python train.py --d_model=512 --n_head=8 --vocab_size=32768 --norm="rmsnorm" --norm_place="pre" --qk_norm=false --init="normal" --optimizer="soap_variant" --lr=0.004 --beta1=0.95 --weight_decay=0.031 --lr_head=0.00522 --grad_clip=1.0 --decay_shape="linear"
Each number is 500 + 50 x the weight over its row's rms, rounded and kept within 0 to 999. Layers, rows and columns count from 0. Numbers have three digits each. The size before them is the row's rms in percent of the matrix's.

# o: layer 5 attention output (transposed), 512x512, rms 0.182, rows 312-319,376-383,440-447,504-511, columns 384-447
# v: layer 5 attention value, 128x512, rms 0.186, rows 121-127, columns 384-447
# gate: layer 5 MLP gate, 1344x512, rms 0.182, rows 0-53, columns 384-447
# up: layer 5 MLP up, 1344x512, rms 0.188, rows 0-53, columns 384-447
# down: layer 5 MLP down (transposed), 1344x512, rms 0.182, rows 0-52, columns 384-447
o312 103:470415461471529521485582456470534464454486473428406500490542477480458487528485538537431524386581451540463489542553538593514510549595464464444444565405499471461544580511429518424573504657459494
o376 097:465431543353458475491589441465492555530490564609539464594442443586495524524502439438588503486471503451437479575508348505540446402605475532618478499438480528515479493568484478494464568440486504
o440 111:478594492416428458493519444434530513477500508489468496540466499541531516535426465478585472509436487505525521452472489499452523555443596548503479466411467485483461465535495447460560535474534494
o504 098:635538539609527576439421575521429467518502490488464480458473558442469477476557545532449493601527494493518507477493503458508453485475458450398462466593444450506559497526551586590470459472478471
v121 100:413560490568530501542473414597560425473457590493414449507543563527482474372503516559513522544458474466495514507500481495493501535537517472531528509659555533497628446526434391560540579561526527
o313 106:506484486614516512445542514521523546496563500530476525541499539516455580425555468480525527475529502549427610495505521602436612537497541443487587577477476546449542571508529507433490549508591529
o377 103:514544581529455562477522584585427547532395432451484426471475472482502433504507530478494454565452483479631500551500510476551464549484530557487477493541536543525447549454517414495471472582532574
o441 109:522506513399468500495533403536444492575380457521453437546551468448527566485558478548558442546492530481474557479539537450531450536474505473511470475501449441449572517431566533542381443548502547
o505 094:462476479442534414506529460406528449442513435511467535542433523559478515482433494475427480446527494440525431445491434520508415533487419561475493530428513435465368487575456668535468500501502479
v122 099:495570514442496620366580497465463599429488406615461574509547484519555426547498558492519495516460476489527488375499536463462541561427399512551562467574446481487511541550492514495529495422571490
o314 098:577507519514518601434493527443467413537544578491443523504490580477408567446540552544379454517472537558522542506472512530391506457444507503460430557626591479457476577499513538398474462543529513
o378 100:473501543498526448583558445617464473494443489534464522549464538579494453565411396511531461521491472518464503579520502537467472423452437442521483408500432524530473434485570624556523466470445497
o442 115:401535451545537447537497489509554474539486417495475452493454478484510459507375570490555540485570481412453517456495570502527495530477480537555542530407546487459513459600473495532463542470537453
o506 096:583517441472512443564474561453520565524513557438471509449523397384495498528563487557513504381474492523544507562521520387557535507554476476535556493489521442555494488422438418532475521492460562
v123 102:495457470517509485352502459367535524499512556480551481524502416618435481502482525476542490499452512581519463544462468585495453529551482514562524450441558648485576499457446458512489537481471536
o315 098:552559551537462513420473581462479489481533545511517493609464480560477502487495493504603454418474525436533428520469495539542511525525477528418502450488428513507515430398448494459534453498535455
o379 109:464454580561456475502548597603501549468418611482452510416540506428618493581547560489500487459479501536588461552561562472593539386423480521491546556502545433415486528526494434487419478527459483
o443 106:490484462511532469553495639578461437522511499481508513494604547426533510510523536604504427485512473411448544504455563508478510507481405469573554542463479482475452499585573478459507424414412477
o507 094:477458392453532512517426426447516483593529479519603502542494501446517512532458451482453538561441452584435486507549444416446483525541588493430483481574499480450517524479547573494561584502601532
v124 098:509472466546447486553506506513482427596507532540508478491520539467470471514461540484354441476437485396501478511621479497521556534482579510448518537380382536553477443577605525442544463590498476
o316 096:514504491532517523373463516537527556521455511524471501538533465485492528505453518460434520528481486485374568582440535448461534532498491524343568434454504534500401546493492509495386552430527468
o380 104:380518444518500490493593409501450511522533466421501565539439500505572492478510476473533545611455543455513581546568407468576478484499399481597405512484555443491555466473519461439488515480456515
o444 112:395497556440469540545427508555569458450552436458511481548467548456558443518409484600469491548432502519581597490541460488479371380515550572497533467535527527521476560477496400496530522426464584
o508 090:495478508516438493527573441521496504453497537641523431506540479481568503491549524474538545439531485489521440445439597561511497497487516486542446471567434465484528498463427529440628517553471488
v125 099:500440430438471549475414618570513395458479412576451497523457470483625467432454485417465459441469516535564484606564464523545538535435481469396555415469495481500485513470430473416567565457536519
o317 109:521506491464505507481498462543451411442516411492597520549504472573520509530598453448566416513507523430480553512419503538584531449474478546446535548509433492523463562444567504515361517491520516
o381 104:497441527620489444500488456404566643453460532500442543480533529472487409539479476554471475451470445497420493529555632450484445496480554427531413458542572497546475481525451506474517488530488480
o445 111:455497516470509588566492563478506547524512584484504472399392466452485525528450491483518549543497531514493538485475507493495522570492426527522538511591500523481475487502481430565466524528539574
o509 088:456464567467485517547503438447404496642556467547487513533596609465494545510546522439471530547488552545537485393533406535435502452525531503531458519530435483472488498471507567455564528507507566
v126 104:467561445450524458444458485447457552475428481441404487438514487427501532478574516581459547503512515477519481650479466526454573437426495530519492516484542554475452517497379490500481589410462560
o318 096:514578466371542552478523467509530516438489540502512508527486468539481542437416506546505426481441483399510414571464438426475442424513515522513436495442525520515601459569518390592451460547550479
o382 094:518538496551433401455491576564515464479497422442572473418391533398545507486551518570552596563406544544432579474502533425516506510614466519441462417500455573511489620568421507490566416548443509
o446 122:484516478536512457458491494431473443435466367491525487580435525496483559556519433546466591508491475524464526506586443500505536604578628384474465512525608502480444456484540525431546477511453456
o510 095:441416530583502517599492589468455538525606572526397527500628433566536390503554573495565479486573509503470393477469448514563493461529490500508555528472469393471492558471545438550523583504501465
v127 095:506486565430522467484489472546502487516564549471475409507508600525464494514492448436494501530529516603574484543482350411501452552537494449544518499451498517515509526466453522578430549479458531
o319 099:510543547585383519503520392596486456518457557478444461508593497466485465547463462507461477599565482498453524494508503464483450525487558411524499557471504491450468442541556553576503493447524424
o383 104:516555442450544483560445604564612542488538413536432495536503486450484409477543525468520528407557537456484470511569469505552576519477396652545541518392548516554533585558498435492522523474358512
o447 114:464476513447543444525419581485497511576541504598555475402509478466490503428456502457478478512417520422499415391535480468556568517466440610492491441548486498517517465454494518508472505575424596
o511 094:526501501482447564398577508393440473467440521447512515504471522483492583493516499552520541517484457542532526540526528536482485442537592412506440482539477521452523458477539381423561437475712424
gate0 095:590464384447560504473547418507480487482478526598500640480517477531489462431440584493528476535439499489485536522425491509415546495495510439443506558488529542449478482521535382437527546433424475
up0 100:466477595523506528540432548484589463456607552444463476595630587500506590533481527494431555503540610590527566458499528552431488447514434511513567464474476525468569566626592474469550478452493451
down0 100:512522481517548454463515486479459445502394454584490504432438475553597446447553536439484512477485528526439445501542487454372497455463477442471505550493568481489447477499510515503513503494452453
gate1 099:463414501425445555501603541458599580527484416462533498547501437500470513404513508527572553473418518588509494530460503553578500515528421391584477438533464521479452494521545496522522509387484551
up1 097:549569572493541591497414502456509520549491502475489507450538442405513567411447524417466510438490483434554502555475488396472490482506545488574511555442616476539346533567583510485539554533424426
down1 104:439424441459491561497559485439497552472551484462518531452499437528423474487480601554552509518485497455491526491520483456573461549450477579523571435585487465607431508600501472499393525398495559
gate2 100:525446506477496477520460465512474488510442584466556517498515475480602532476465519520393592446501568430529511474424466492549509542588524561556475417523547555463499450507497507542538608550490515
up2 103:531509505494584442514443456556584498528493479504539417535490508448388510478562428463428545431441537506480502511530477515533534541461545534485532546595540594557566523487561487515489612491433396
down2 103:454517470457525608487508502481620496556590564547460460565433464475484455498494533473403506447473497460454562549483506399480542456507554575507473521516449387539553538521427536471538573522418554
gate3 106:456596543529480593531438538481472476449434599529483578475490425478558456556577520561508570523498498493537546479520419515572521519513489544501477454627429500510451528481510614501402564446413497
up3 106:495497479497457458479464545541493379519472406404509559523512508470450570439481448464551603508430491489514463530546530491500469603492544472552421493543506497446510487514446491490473585593485414
down3 106:575467487564550473507531526551476556508485410480487587435483467449573511479481570515507580556456552494442435478486474553545446446565538488447447483609589571463510443468548458558587497549552481
gate4 094:528555502504457589472491399532447503431472438590491490528475459542535521538561454477516517577459489543453533522457571480460422407482472477511429610503529495460515515491581519541567588487467437
up4 098:466510534505518501514534545434466518558415526468510553527505502485540532543465568449491560502463529456517443419515486424448502508545391511475549510465508560549456492502469531492426522557512523
down4 093:508467502558554497521431377624537477484465489548516455475448464559499521553417505450541385543519497623520415540567480540459541556431430472501397499494460410516515537425497457533571389518528422
gate5 096:552513500396497531482526566456423434565473489506518539505512463479471587507484515541505509477466462485458586540488401551560473506503513437535554460494603521637430538541557553425570483571561539
up5 093:494459393490520492499449468542502409533529489590527617506561580444523591483464531483517427461453428472531438433449493482584480443432530548517469451513461472454467442498512528426533527435491485
down5 096:555460450478508491393505509474409520439533454549528434595451450520436471525453478464470551522492483564501489493583413583477396483428501524500491369525504528555382572497338420471500507558475468
gate6 098:471528450473418421492552481425441404580544534497403579526533484437442456445563629419418481470469513459464597430456429565582439439527464488461487531580469566505570575548542488548465467465525454
up6 099:504493485500406532450518508531482461522619486411433549519501482615471497512535587510480523427557448622512466506527461540586489513454484525524516504522554466447413497475572405537443465547591508
down6 100:603607597510465533504519519577453457488555527490510557565499454518391448536527385636473518510512466455481504492609525471508513465456558392504534503574515426564542489540548539525473451525492511
gate7 101:516465522491484523487555570527565516535567504516459511525468511462582513495465479538475451481419519592463439510482411574510533550469475512554464424473518547493513511485601428529554429532474522
up7 101:499426530496511416590465466487488530543563539553480525470548481495533478594511575527528517469523526521475604504460466560474490439534443598543520504539495565548462464561593438422567483424527541
down7 102:520493546438509573503558468516490550413509473603622505417520525488529465527531445392543464559443409512551608455505499440502528518435467501459568524502367383540539564525632441433600553489570503
gate8 090:446531531495539493482457465467579522438464484527469441528463474451403541515492493433364479550541413567608421616512492497502496568460492498519554539560539507442528420440489618514581527555481472
up8 094:531527613620503533481527432435453498499435500456548492544490501504515625507479450534561394456537497572508454479469441498547501522563457520478490506523545525493537477607506499436474439431464597
down8 099:489488500489503451507443541468541526470483627557492549442498518444454470521542548589517489536488524529512472588492462489502530519539484503476480482530461600536423502448500547597520529543534531
gate9 099:446456511515528404401479424488511443512450536383520512525509477459494452553463514495534409494523553486496507524473445533453594510499546531601535481527510493547530434498513496458521568569455478
up9 101:491501541536473508393455591487446503426496509526616574504485515527534425601545552515558518529530519491606477510447454500536593484556396521536503495548417516515524556531589528453504477589480390
down9 101:506484466550490461538407481513525470457500463548478633481579540493455533531515496489464453456555581427471520471458555420430559557502504474443461545513484558468594457566520545537479569601510579
gate10 094:483542452524518547503555535454570459516483536513512496550474529484514438523530432448481534405414436556421456474434607439493599428511441544408485589546484514375539457507522419423515584566498564
up10 094:498548521423488521502466541508518540498455538537485543396478463442474462462541476501556544399478483460547419448496506462548574478470521510554475460467542479462479495483396559510555559542489533
down10 099:464527560466523493474580458469539513452500409458496431558610569516416587492517495531529519466543520538425481574463517578473595495436480545560590446467509443536507424486562422467559397521530538
gate11 102:497558476480536452518478452539478507475501548554553642518529438473558491546492474493557485526503507453503560570465402510458591496427456525495477441478466527547493488518526446542479496393424568
up11 097:539532492473572535461520431600535488498578457521467502528469507523440403460474497490464514423450493509562544489580488553473472472458474439554528519352612577460433515440532496513385515476575481
down11 097:458429506490481451513480464525478528520514503542404570552470500422523485518510512411527550479515525488530460529512456440462654531487519544435563504448406535496482469483468462587464526449391625
gate12 101:523401483525430529575491598529590500581457458496513500579528522462514519543612554396533553546516558432551456512580446413495529529494448512474536595517408517449471496529523523434493416433502472
up12 098:540416556558532442445514541483497572427447472464550503507439562611537549535534372559553423503509453510429447450497488567597545505428430420463604461441498462516507429539536395524379533559545556
down12 101:426524477475588558515560494505469513482560527482524495489481498466468551446500566511454508536514487473500545628406407471501379523595444488481582474628488516554479471606391479515451573504475408
gate13 099:392546532416580522450607518516449613451432433477524435467500445450473550530423494532543528577475543556599528513443585604545486416496492526488464514578551601573404449600458612483485473456527540
up13 101:417560538522545540375469502530502478567569430440510592510538492497436427515462406436557563559441480571518428500405517492535500522560383534531477499494535479505543489608475501476534520581545493
down13 105:491611527474502373384473497538490531557490450561413459416497518489466567493394505396517487503543567587471512509481473566446545430536540520420533449464499482435471426499550501499521482519499553
gate14 093:604445367425469455522467466548514426486505559489527570558498475562541567464569481576547540505524358475517502535504429588486446574560433479435465516547435403531541505506460440584487422532523414
up14 098:518525504473449441487461538444488505439483518508567560571507497369487578557454402510489488507580380549411494492452575449545543528516559381487451588489501584490534455542562449544489483451485576
down14 097:377487483522510555546467487537545508558528515511509444432448460513544543438458491412577521529424554493635525453541547459584514541474481450512557457491527513567407547480477527424500493500571495
gate15 099:506481438570543468541473535541481572469502555499626582463441478421556567467509587435455509489509448405543503579509535465538460491546566492426485419538489503539528452470486455512494499527424515
up15 096:476529492486451507556564533441489382515522444476498575553582500481554477516408454503467497527474527436535580491441567520530497569466554431443475537455536533454546532462488517526442401573550589
down15 098:485531489504500471511416471594516543481491502483471475581442536550473542567567460507504452519534484503465543464571560525542342479552470494474491504525512541515508420579505452462431559512468497
gate16 100:433525513446571485487411568501577493509496527496517546533471528393555499552520567449454480436488525409553583446497489509491621553451478547596527537437594433536456483489491544471635422568493589
up16 100:524497481506484526503452646534398416506436575469476467478588483508488438517496503551545536433458487560419553435510616604532518476464491505539512484497375447525473502582513548589438445539422495
down16 103:461513541480531541524476512450440502474474527521515515476471535439537403377522560485467472431504582427501557548540536421492492530457450449522474398478519477547582534468526538415468496552436512
gate17 098:470497502593565391637496501519456539555490499432424481529483442492462625502511574503558468509553396510491403487492548459497586558484625466400447530594540521552507485535348537477474512499412510
up17 096:510441529493547480504567475559522533491512461515491443499543500481468469582460468470486467466445481509542478410459455464427388540529411454606547565477541439434438465524548596572373609488530565
down17 102:567553505502574515525534484454466552560510430510556449507420543517527587592467621433453520548461500517552561418499491445566568507534527523520461539530477461501450570587511455481558396472528555
gate18 097:544487534471440487507517452615426460472479479526393476565467506478574421558395467563494447446514511476479489497496493560506496511520486454468434410465498508497528459489458513442509455533481543
up18 102:416482515505477547552482575517517569477449469484434515440474494497514508543421446518502640544477561387555427507500522517584480634499553474462469529501469522424508438457457518416517443558477519
down18 101:580414491486561465530478530427566552516505470494537570472482574525523540544407439530473450483490521565646550520490629401519426459529533471517517466457518519367555614541481522493458496519552565
gate19 096:555493501498514503521517497400523539497592526506485494539500533487499538515586446493570583453445512512487522415562545436513469494535526477525472484516479548429464477515523465419501486519570416
up19 108:577522555465524521379500589531494495525440441555498574510505551467455546542438440553540474496409493547438531524544517358470511554530562428510467448506489492404577483510500460528554557444478499
down19 108:477444462645476452416495488589508499588555495490527433534539496490463399511418465462525460417400527547454504480528522480537558524440449465586535608451463597491525531460492559552552512534476548
gate20 095:558608477512503520518550501498482512376519525479503383507519510488470542510471486504492496532486519462452469466503544468416588472485471427521484545528480467555501428492452490470436452530542533
up20 100:530458469581545577531579394536490452435532537505604494456448525560448471447413492535512502507469497474632443543470441493505509533530497521486553433514466543510516514442490516534513407472558558
down20 103:548562443570494438497480584501595431541467413536510464561533592507467567486525537648534549486495511467434518526468515522483573527538546459512551526493522481403513475494437497514503465553559475
gate21 107:557506542497554530406438503549566489362514457486522507564473521514507536431640502512599549561532504478565460530516470572449548448487512518388420436404572389554571405510516543497397525563504540
up21 103:523590588456458495550419487481446431452471524509392485469473511535480486479488500542503488565501462494441421511496488481565481478563544462492456506415473416503631546414559532407493568557556511
down21 088:490463524491446492452557474411433413477495575615508537506533404556459459561507549563544405424539501405492578455462555423500425523523452479535500383561440481483422492558538527553536433491559552
gate22 103:469400499496479462501465520507381527497511509510503541490578529516499629462501506641465508442528605480550511521456537473486472540544615482461549468422453423502446559533575461432492524588610508
up22 103:594493564448466554493481470449553452617487586541472536494535445451528545562550536541552470465518532512548440538393395460485488526500590522524562619379455409524611374462513579452496479573523462
down22 105:561506489479500516557447578555400448499473558427411474450529557578529441460375369513402458500432520458580541455519502513436459575578521361488525510478446456561443412573529548594573433626546418
gate23 104:555456520451525527393473567573556554488518408563537533494488488535492509472449512561542503511519490524420478454447509531494549467441594500533451500416464534483433494449578512495401484477533404
up23 105:527511430484573492384481532442418446498529556466554508494493556582523592452517545459474382499562556614457393499457476529560539457576551486473560572525455420504478444518461505531464516529500539
down23 090:609555444522473560463461463423547459496547534496583513496445558519448452497495443529486517558480429486573476507507545537407472498558515541501383529462554477530491474531561383504495455495443564
gate24 104:567517625593538549468488476392593450532530476517496491526546444490560575541527605522394469533503533485442485518451530412519476468522540459525564543484495471488512516552426478515534572466506477
up24 100:593452603497484344502470463499545471460485476483553536439463521514553517493482475513418516554446436558435469500590520520529486481545496607461548415423517512545509502461462513441441447451462470
down24 096:391547486398598473565488467425542477445381550478556470573502483392563486548497527474447567546472527481541503423509507501513476411550467488513546465419511474477405592538500417487489491484496495
gate25 099:588541497503508481498514474529451553561360500541591518547540558549536452491492488502476516432567519512520482531452455443395494368437397494472543458457433397443498410527515421549516487544544476
up25 100:521486485492520515541426550497509478505484536474513519466500494432416491471412498532609535482521458521525425536446441461528587571516586545570402444553443455501483515478452584525449504517531489
down25 099:557494559573460508554424514515486508463578587412473565411496469456517532493401434430565511511555514498463532489566531477535545523443469533470529481580500459387469488480433475471510476452605540
gate26 105:525516473506467490522546551523458536602523479429454437541498499485501417530587527506496554491509457441525439438539406520511437479552481463509469490504405422475471462522521563550447536500464437
up26 099:496526499573355543535523557645492493515514510342492588443547424548587475537538532552567519547501501449545458508541488520460430553426522468454442561458458544568496424554446530434438605453560514
down26 107:643645531476465507432561594488454515548470507459476468582442454522539505487574544481492527545440514475604468546474505418547479550535536489494479516518435454584481508589437467505619554428490536
gate27 112:431456529499466478531474547602532483517480388429452514572438490565412541471521655491362539481424477514413476529521524448567491578523498441442562497511509536510377507536529559504464559449580535
up27 109:489426579483455509631468598469436463532473506524479533555486549509454526495491524502495517505487499536555543506545458511596445460549558501396468409446435521502483523523537494592521518486491415
down27 100:430545504488512489517508505594500576507515455520498481462539532527525546472526510529481496434546566613546530466502489435557359569542451464450485462498417551487437504520498580559463607496475585
gate28 097:458558468468462497498517493534432503453605441523454509529479509497494435454536494436493497564355508503418475541477537452479400501481597377444499551537511586528458511558491459505502510393334554
up28 090:491461595425511494522483506577455494531409493587463535553593514468504526575382551511563371540482572518449572524442547563511516490515484461557564553542526518548522597437443544470574440525533496
down28 099:497477490521605441529436452364555478496577532418551496545535513488551411506533504510522451505548466571492484499452495504438496446500541436477437517555468539467459500473483482540553507496521569
gate29 093:476490514538549459531532464552459524421535466445446587570468589494521583477524580549479559421421529541425484421484508588471487481578542498636491501519553551495496439477460529419491491522491560
up29 095:465440506483462452505516482473566495502525594554543408492451494438551476439476489521570462530471563515456475446648540484463495555406424495494497517577588513471553413562550494528488569487476500
down29 098:482531432505589488537457487443648461444561553520490592518505411509515543469484450514396609493540418428461484565524577498496408506596532493494543505400483468552469488434488509538379557469522423
gate30 092:429497522521464479504428448528492532471465497460534498599465440579541522520533506406481545529566513478496545537540462583464631450574467588461615547512627470494526419416552557566466582485519481
up30 095:519604453613521491458534602474541471487522457470578476492487453478468548467543483496433578442511518449529508565430586488413457520512479451449595497414522483533501564589591475465534465335507500
down30 102:474520429476449504416449377539492449529558538505395499467519492448507531458399517513495517537450534522482517557527451515456475527580444548493466395608533463497518487482561510468520425479460527
gate31 102:425477558447499508494543478505586423502487566535642455559533513537539593506484446470509500545533474522553507556466522465510541519524531629434542599462476391512477502547465519544494500513500493
up31 094:499526367507493535465479544544573516540479495493490453538466583529482493507539471579477458471448513409517448506470477474500601572516553449500538580602520541446382513479419479517491492490491453
down31 105:581566440545504565526501487525467425500456472645462471576472529559511529559464504549499470492474483412402407475508595505524494525453440446520505454485607515457502474523470464460465503462537458
gate32 100:544477457492546421506434559536402477479436521587557508462440645507427452499468502496449513474536504532419437548521552475586560423515518576499446551428468454499550444458405585409459421543534477
up32 103:474497533525503496392475512546523467546421526579522433462446507559462539483493554477491422432484517546454557481489517421611459592497602404490439480463541537521442498541508495525461517549471521
down32 104:552469535430501473414490491497468534499480604424608443541499535454396488499478487493452479456505519497512542523520525574520532478531546506531551457429553413482451524473553525507502498501547492
gate33 100:562525520433518411551521530609437492351458524544500532433475603423521457461485494543478483494590506452508501524463504407507489413536488525497411488510436591489513411596479546479531470496450671
up33 096:491496533512524435443496556510499500598553563480508471561545495569440467501493468514524502544347483508553519468533499507546583464526457509561579609497581440538510486513503576489504485509558430
down33 106:427471550555495494483443590563532520480580495476463597525524420476476497537567457435400477461472477501499500533472474602584505475550474473521562530457574516551520421504474526598520486509509561
gate34 093:586575494524479543535478484576553576498539446486475534548514553518436447563408501480524566502476503614451490406480464519426577442534443509532475517505541463533493501607520454474520469415606538
up34 093:453472531508502435490552515491505453472502491529458454548569495462622606399530474556507593564518467462505554554442499521464468535522439458492602424413550452438495561455445519473426506497487489
down34 095:439547506537525532523546454537414539508492632522503523510559506454469487366520494515515594524516469513393546556550578641517490531450492455468581526448567457472505565421497597516522504513516530
gate35 096:500516546490457564513462510470496488433550592575523514495549484511473451527575546486614455495538560519487510481422483421472393467491467468509537496475447564527512471563544513473503523490544547
up35 098:432596581446622469479483481559434481495494560481528486515497526524502490411462541476506606498539510444419420491504550490542478474590453511516404442487391489554572383493351509582576546566549511
down35 099:527535427475547492514449544362451491493501456421505573464560492518484589546564462686513532492479508493518409445501510432423527534496515466484508600547475547456533471424581494529519583496541524
gate36 097:597477509456454515527373465407484539466470474526587395556507511518513461458541481550493441594460484473523546555574486486461487484510393404443468547551444486547533463453495579363505482467462530
up36 097:471477507550467531520560435523565567587521549515479568486503364551519559547431461514506519496540450451557561484553457596553534530547642537625531542456480457552454419572461575525425586466572541
down36 099:473516451522573478575439545477533478485518509487485515520495607435460492546425495473533571476528528539485429494575461502584493421518415538499476441473462559529455567491376510514596556451469443
gate37 096:486466519592559534509473508505626468493420465544480572506455559525503520555502415522517397592456549497501501491419444570447548503465494535479507523479525485608506545546466478461545550605547529
up37 089:516501505443517454558447396402400416497501549497505530538473513597458485553586643487392506535402501464503533499457519547490459476541551470601513459540580484548501433532529529593370554438477441
down37 094:498530588534524509496397625538521513465469391476445513555510489427485443442490498424506547550500483568530533527515460531510599472450519535428552489461550528565600538526445498546557481569531461
gate38 091:496528505548554457468499462494501445492521474462506404496456491449547556441457504548456505557566431578519572544488542579616500543509501547472541488487477433597478488447497424468494442482452524
up38 092:502506425480472468532479495435527414493530556534462474418549584440495529486461505501553392333516537610457540422511564517455506459417470430480529474452530459455497594500437521479503376491516483
down38 095:516470529472444474479546489580603474643475529614542474537603464456579434537494467479429465458507521440419576501528533460452460457514497502488537486474481489525480491471506519410422435511440516
gate39 102:517580494533528480546493438441439533483487449509484427534465541523546446534431498486492473495460522542477541465542428466571564520448475424434475582432618436594589473508535412506431438447504518
up39 099:543643453484480556579573432486558551473575491410393595454428430489429480475482430597442467516460524480523503522505558502478467529464451381515574553572530478560533494484546462539563466553515471
down39 098:502431521477531528496495486444495596492576477438506505532429527523474503596476513610461496463427500460472516508466474380449517433511440425509544556450510410484522452498590501536535513468460528
gate40 111:578424518477428498496506537496486486468565576591496469546570439518564571491333420499455483488542509453455418392495539467486498461482465456519479493451470433524482524448534490451540606525463456
up40 107:486440508559519599473503417418455557503409517552504461468381533544481410431585510562537540510528418548431472511477461522491450540434571446464467510538473527533601563486425491473470433417511423
down40 107:543557468458552538520454555445547520507461400446591504460431502538469517531657552522510469474541435557540594552536443462470444556577559555428499545478501473559524551528558449486541487479483471
gate41 095:453503484553506480479481553419464498533483554498405416499520466447514536609507460531501432507373483590490398509503453451521531483625556507605542527521525460511445532457540532487506553516536464
up41 096:541490563343522442547476443574458502515546540551565565466450469598515492474464465452450489582534423496500527537498534516613544537451504434479522531462553568473463393498499556477467545519514453
down41 091:495463473488526585427412495554484466488504357518417476529547555463538496489514442551531480557493517490470489533492533489530522596470427478532476428442510480416463548462556468497480447512474500
gate42 101:502560528431532485449499546397501439479434561460650462469452519486556483520400483506511485425591488440484533506465444527487513440534493462460465463493476498585382573555557518452470473485544583
up42 100:550488475481533511459481548485458545529536463463462482510446472433469452510622522520451567474493497519552517491467470510561528511530543462527488557521558451572501463457457491554475474434540536
down42 104:478489464435568491526481580477490494390505445566542496597559543464529471460546514426545464501484423605462554535467510524431557546445556534477530501505436513496499572483500493471468538428577536
gate43 113:434415423483446552472463528540599468401554539559497598501475577424435487488496508504655581574444477525505557557456537456490495530476373465523470560424434411440561519452489540411573526528527478
up43 107:483568480519508416460469421571429486504458531457483454417505508543518566529496427524420576420447469434493449451512504560423405503621514460565520421496518459492464533558491538577488543412464538
down43 092:571508550505479551499566536517458620504575427533513441401478536561474492485508604423565493434501559499537490408505461455454515559466570554475486418484479631535606576484537494534489449524503410
gate44 105:487481536591582536572423523581430491462434519481498502554537515463445482576435508470525496503511507499530523534627488409584441487432513618465471607510528533433525435455497598526452459428406523
up44 102:568525466569429525502507531490596594522562509547489492540485479473444460633406525472470540488476473468413572515502459537516495479481472547448482438520436513495471486519526502482539518476554587
down44 102:591508547413525495470495520509441588554503503516577457550429517515504529491452484403525427421546567516542532557524505463570573485466550445507572542475495510441479505533423541486499532474701462
gate45 100:474527567588464473424501452573563523511533514476414443500493463496558516554535473466603469545534547492500476437504442492463518563420515550539517492498498462471511578453586446461495455466539432
up45 097:579517374537481510569546530500432494553534472546542524442556451518526490457467585492592420500469516503458466496569450438616485487504405431602577456469519475407518579468518593473433420545535533
down45 103:558461529420493505584485509411487520519462557530522507514474511475455470535408508565492458477572461496509511517451445489553484505564451511545525464440451533445524506588518506504419444563470547
gate46 114:468457494459599489439547450480523534520486462491506524472475547548534498521444452456442610559502442494468354494499502562490505589487493485475519455516531534486533421541564534439499507497534490
up46 115:466466509531606468434565480517517456456578563447532537446586557554534492520493446451544501522544449496465493436526535418501544501440408490583366450460553491475449431557541498493546526517494460
down46 106:465478501544562559425556498390480509487553540442510483523430513422515458482457508462471548514376437492491468498558581473464611590508472445533489477535539508440612443505420458435556499520515527
gate47 097:404482467515540457464530492555435490407541503481475566553462480570510507460485496520506528536516520502540494568531532419604504453512528496499531498517532428488477420461485459497440536466428495
up47 093:479515568499552432449544515438493540539574513571459463432541485490563569466537398481569451529447531420510498428467518505416533640544571510449510472520557484470446521469538495460460493464549466
down47 100:541540524524422530432524521510516498503534588438471450608497514444546475442483484466451563464433508483423540421534440445668469409474478458408505510421563406506474483566481410391474519589562459
gate48 095:435478514480487445487524495489524462563591477559544498449473522548524555417505509533484438436539493461525544494554488493481444508479520457539523450565543553417408406499413523560443489504474536
up48 095:471463510454522471591507456609442439545552523540530519557482537412482545522504491524523469421445631563482462515454538333543445490512534538552470482468514511508550515442529465475508496536455441
down48 103:517440461536490513491454544467497470576614427526438586506481550518527455479550479437584485486557497458525524454645472487509508482548569493470455467594534423488520449453519485500482540461513548
gate49 102:440509416422488409524539501462483493510472490492515543598475521507520534478536440475496514495551426414576519485549482535546520518564474577538525482558521438548571493494518491492420438481570595
up49 102:532603428483532480576468514441453479521527518492485528596522528457414494520499553505475513478558522546447414472448646500467460538527473507466430521471579495550540571486436456537523513485562501
down49 103:533500486531473503497463534530566510449482474482493508499542477570424449601471478505516458476542532456453437430466519451453467462522554454511395534512453539583485514563587546517476442545420519
gate50 103:511549481533517565538499459467515501451513498497513402507526542469535500510478473517451483580553537507437594582472465480540463467434503532520545536465541425543359553511543572393460542522498576
up50 097:507459477458461506476472549434495506493411511580512573534489534548445511516479443521464538474508485479551579584521470527530593475504429473513456585444531490561626573425517437496524442515444520
down50 103:542428503468489419569443524561494548551450480512476616579487493521495480526508547510515494462528487435568519524570549496517454578499441512472530491502509424466571390411481531521438443460503476
gate51 096:525484523555561524510413459526437571373529478444505478565531408544450567543522535481544458514466499415481487413525556468481579521545394464506496584518537553462545512555400477493529587564503493
up51 098:445455486494410502526441419404500557552470428477490604478475507525480415507405452515538567453532477550529506468550436498557558503459508511498389480497518578548477481527545525471504497479488451
down51 101:543513415526473460476507494488482588495620404492503470508457493589462494558544548573546505504419471500531501450499440418444523508511495520577544473466509457462652513574504496432401502589585473
gate52 098:488442447473487461467527519527490507393536477506582487492443435423462517544514523503523521558486544483442528473497461476515461481503560434565526543519395502468548482418470508480529506502449621
up52 094:458526568431407499471456428462567499514524518570563446497466462455497558500549446516470484490565614450517582534489488515524548501459472493492506458483492524465528498546568440426511527613577521
down52 084:517488522505466630573451602465501451549498563419525450528490559490524512532567445439433465441502479543480391471502489494538458457527399456455455462454568474489393454484563505551473546362447481
gate53 101:534521509483505557500446452503488462513507450470484439484472597358429574479546545420436520457535556465547572477497472463462480582454435563523406458503441599532554482472568607439425432570496535
up53 094:580529345544537533524558469458467538512560495457549513524533471490444537511539407594490535462522516410457509425621523501593467595543434556485474462491561524581516455482521481489508442428460552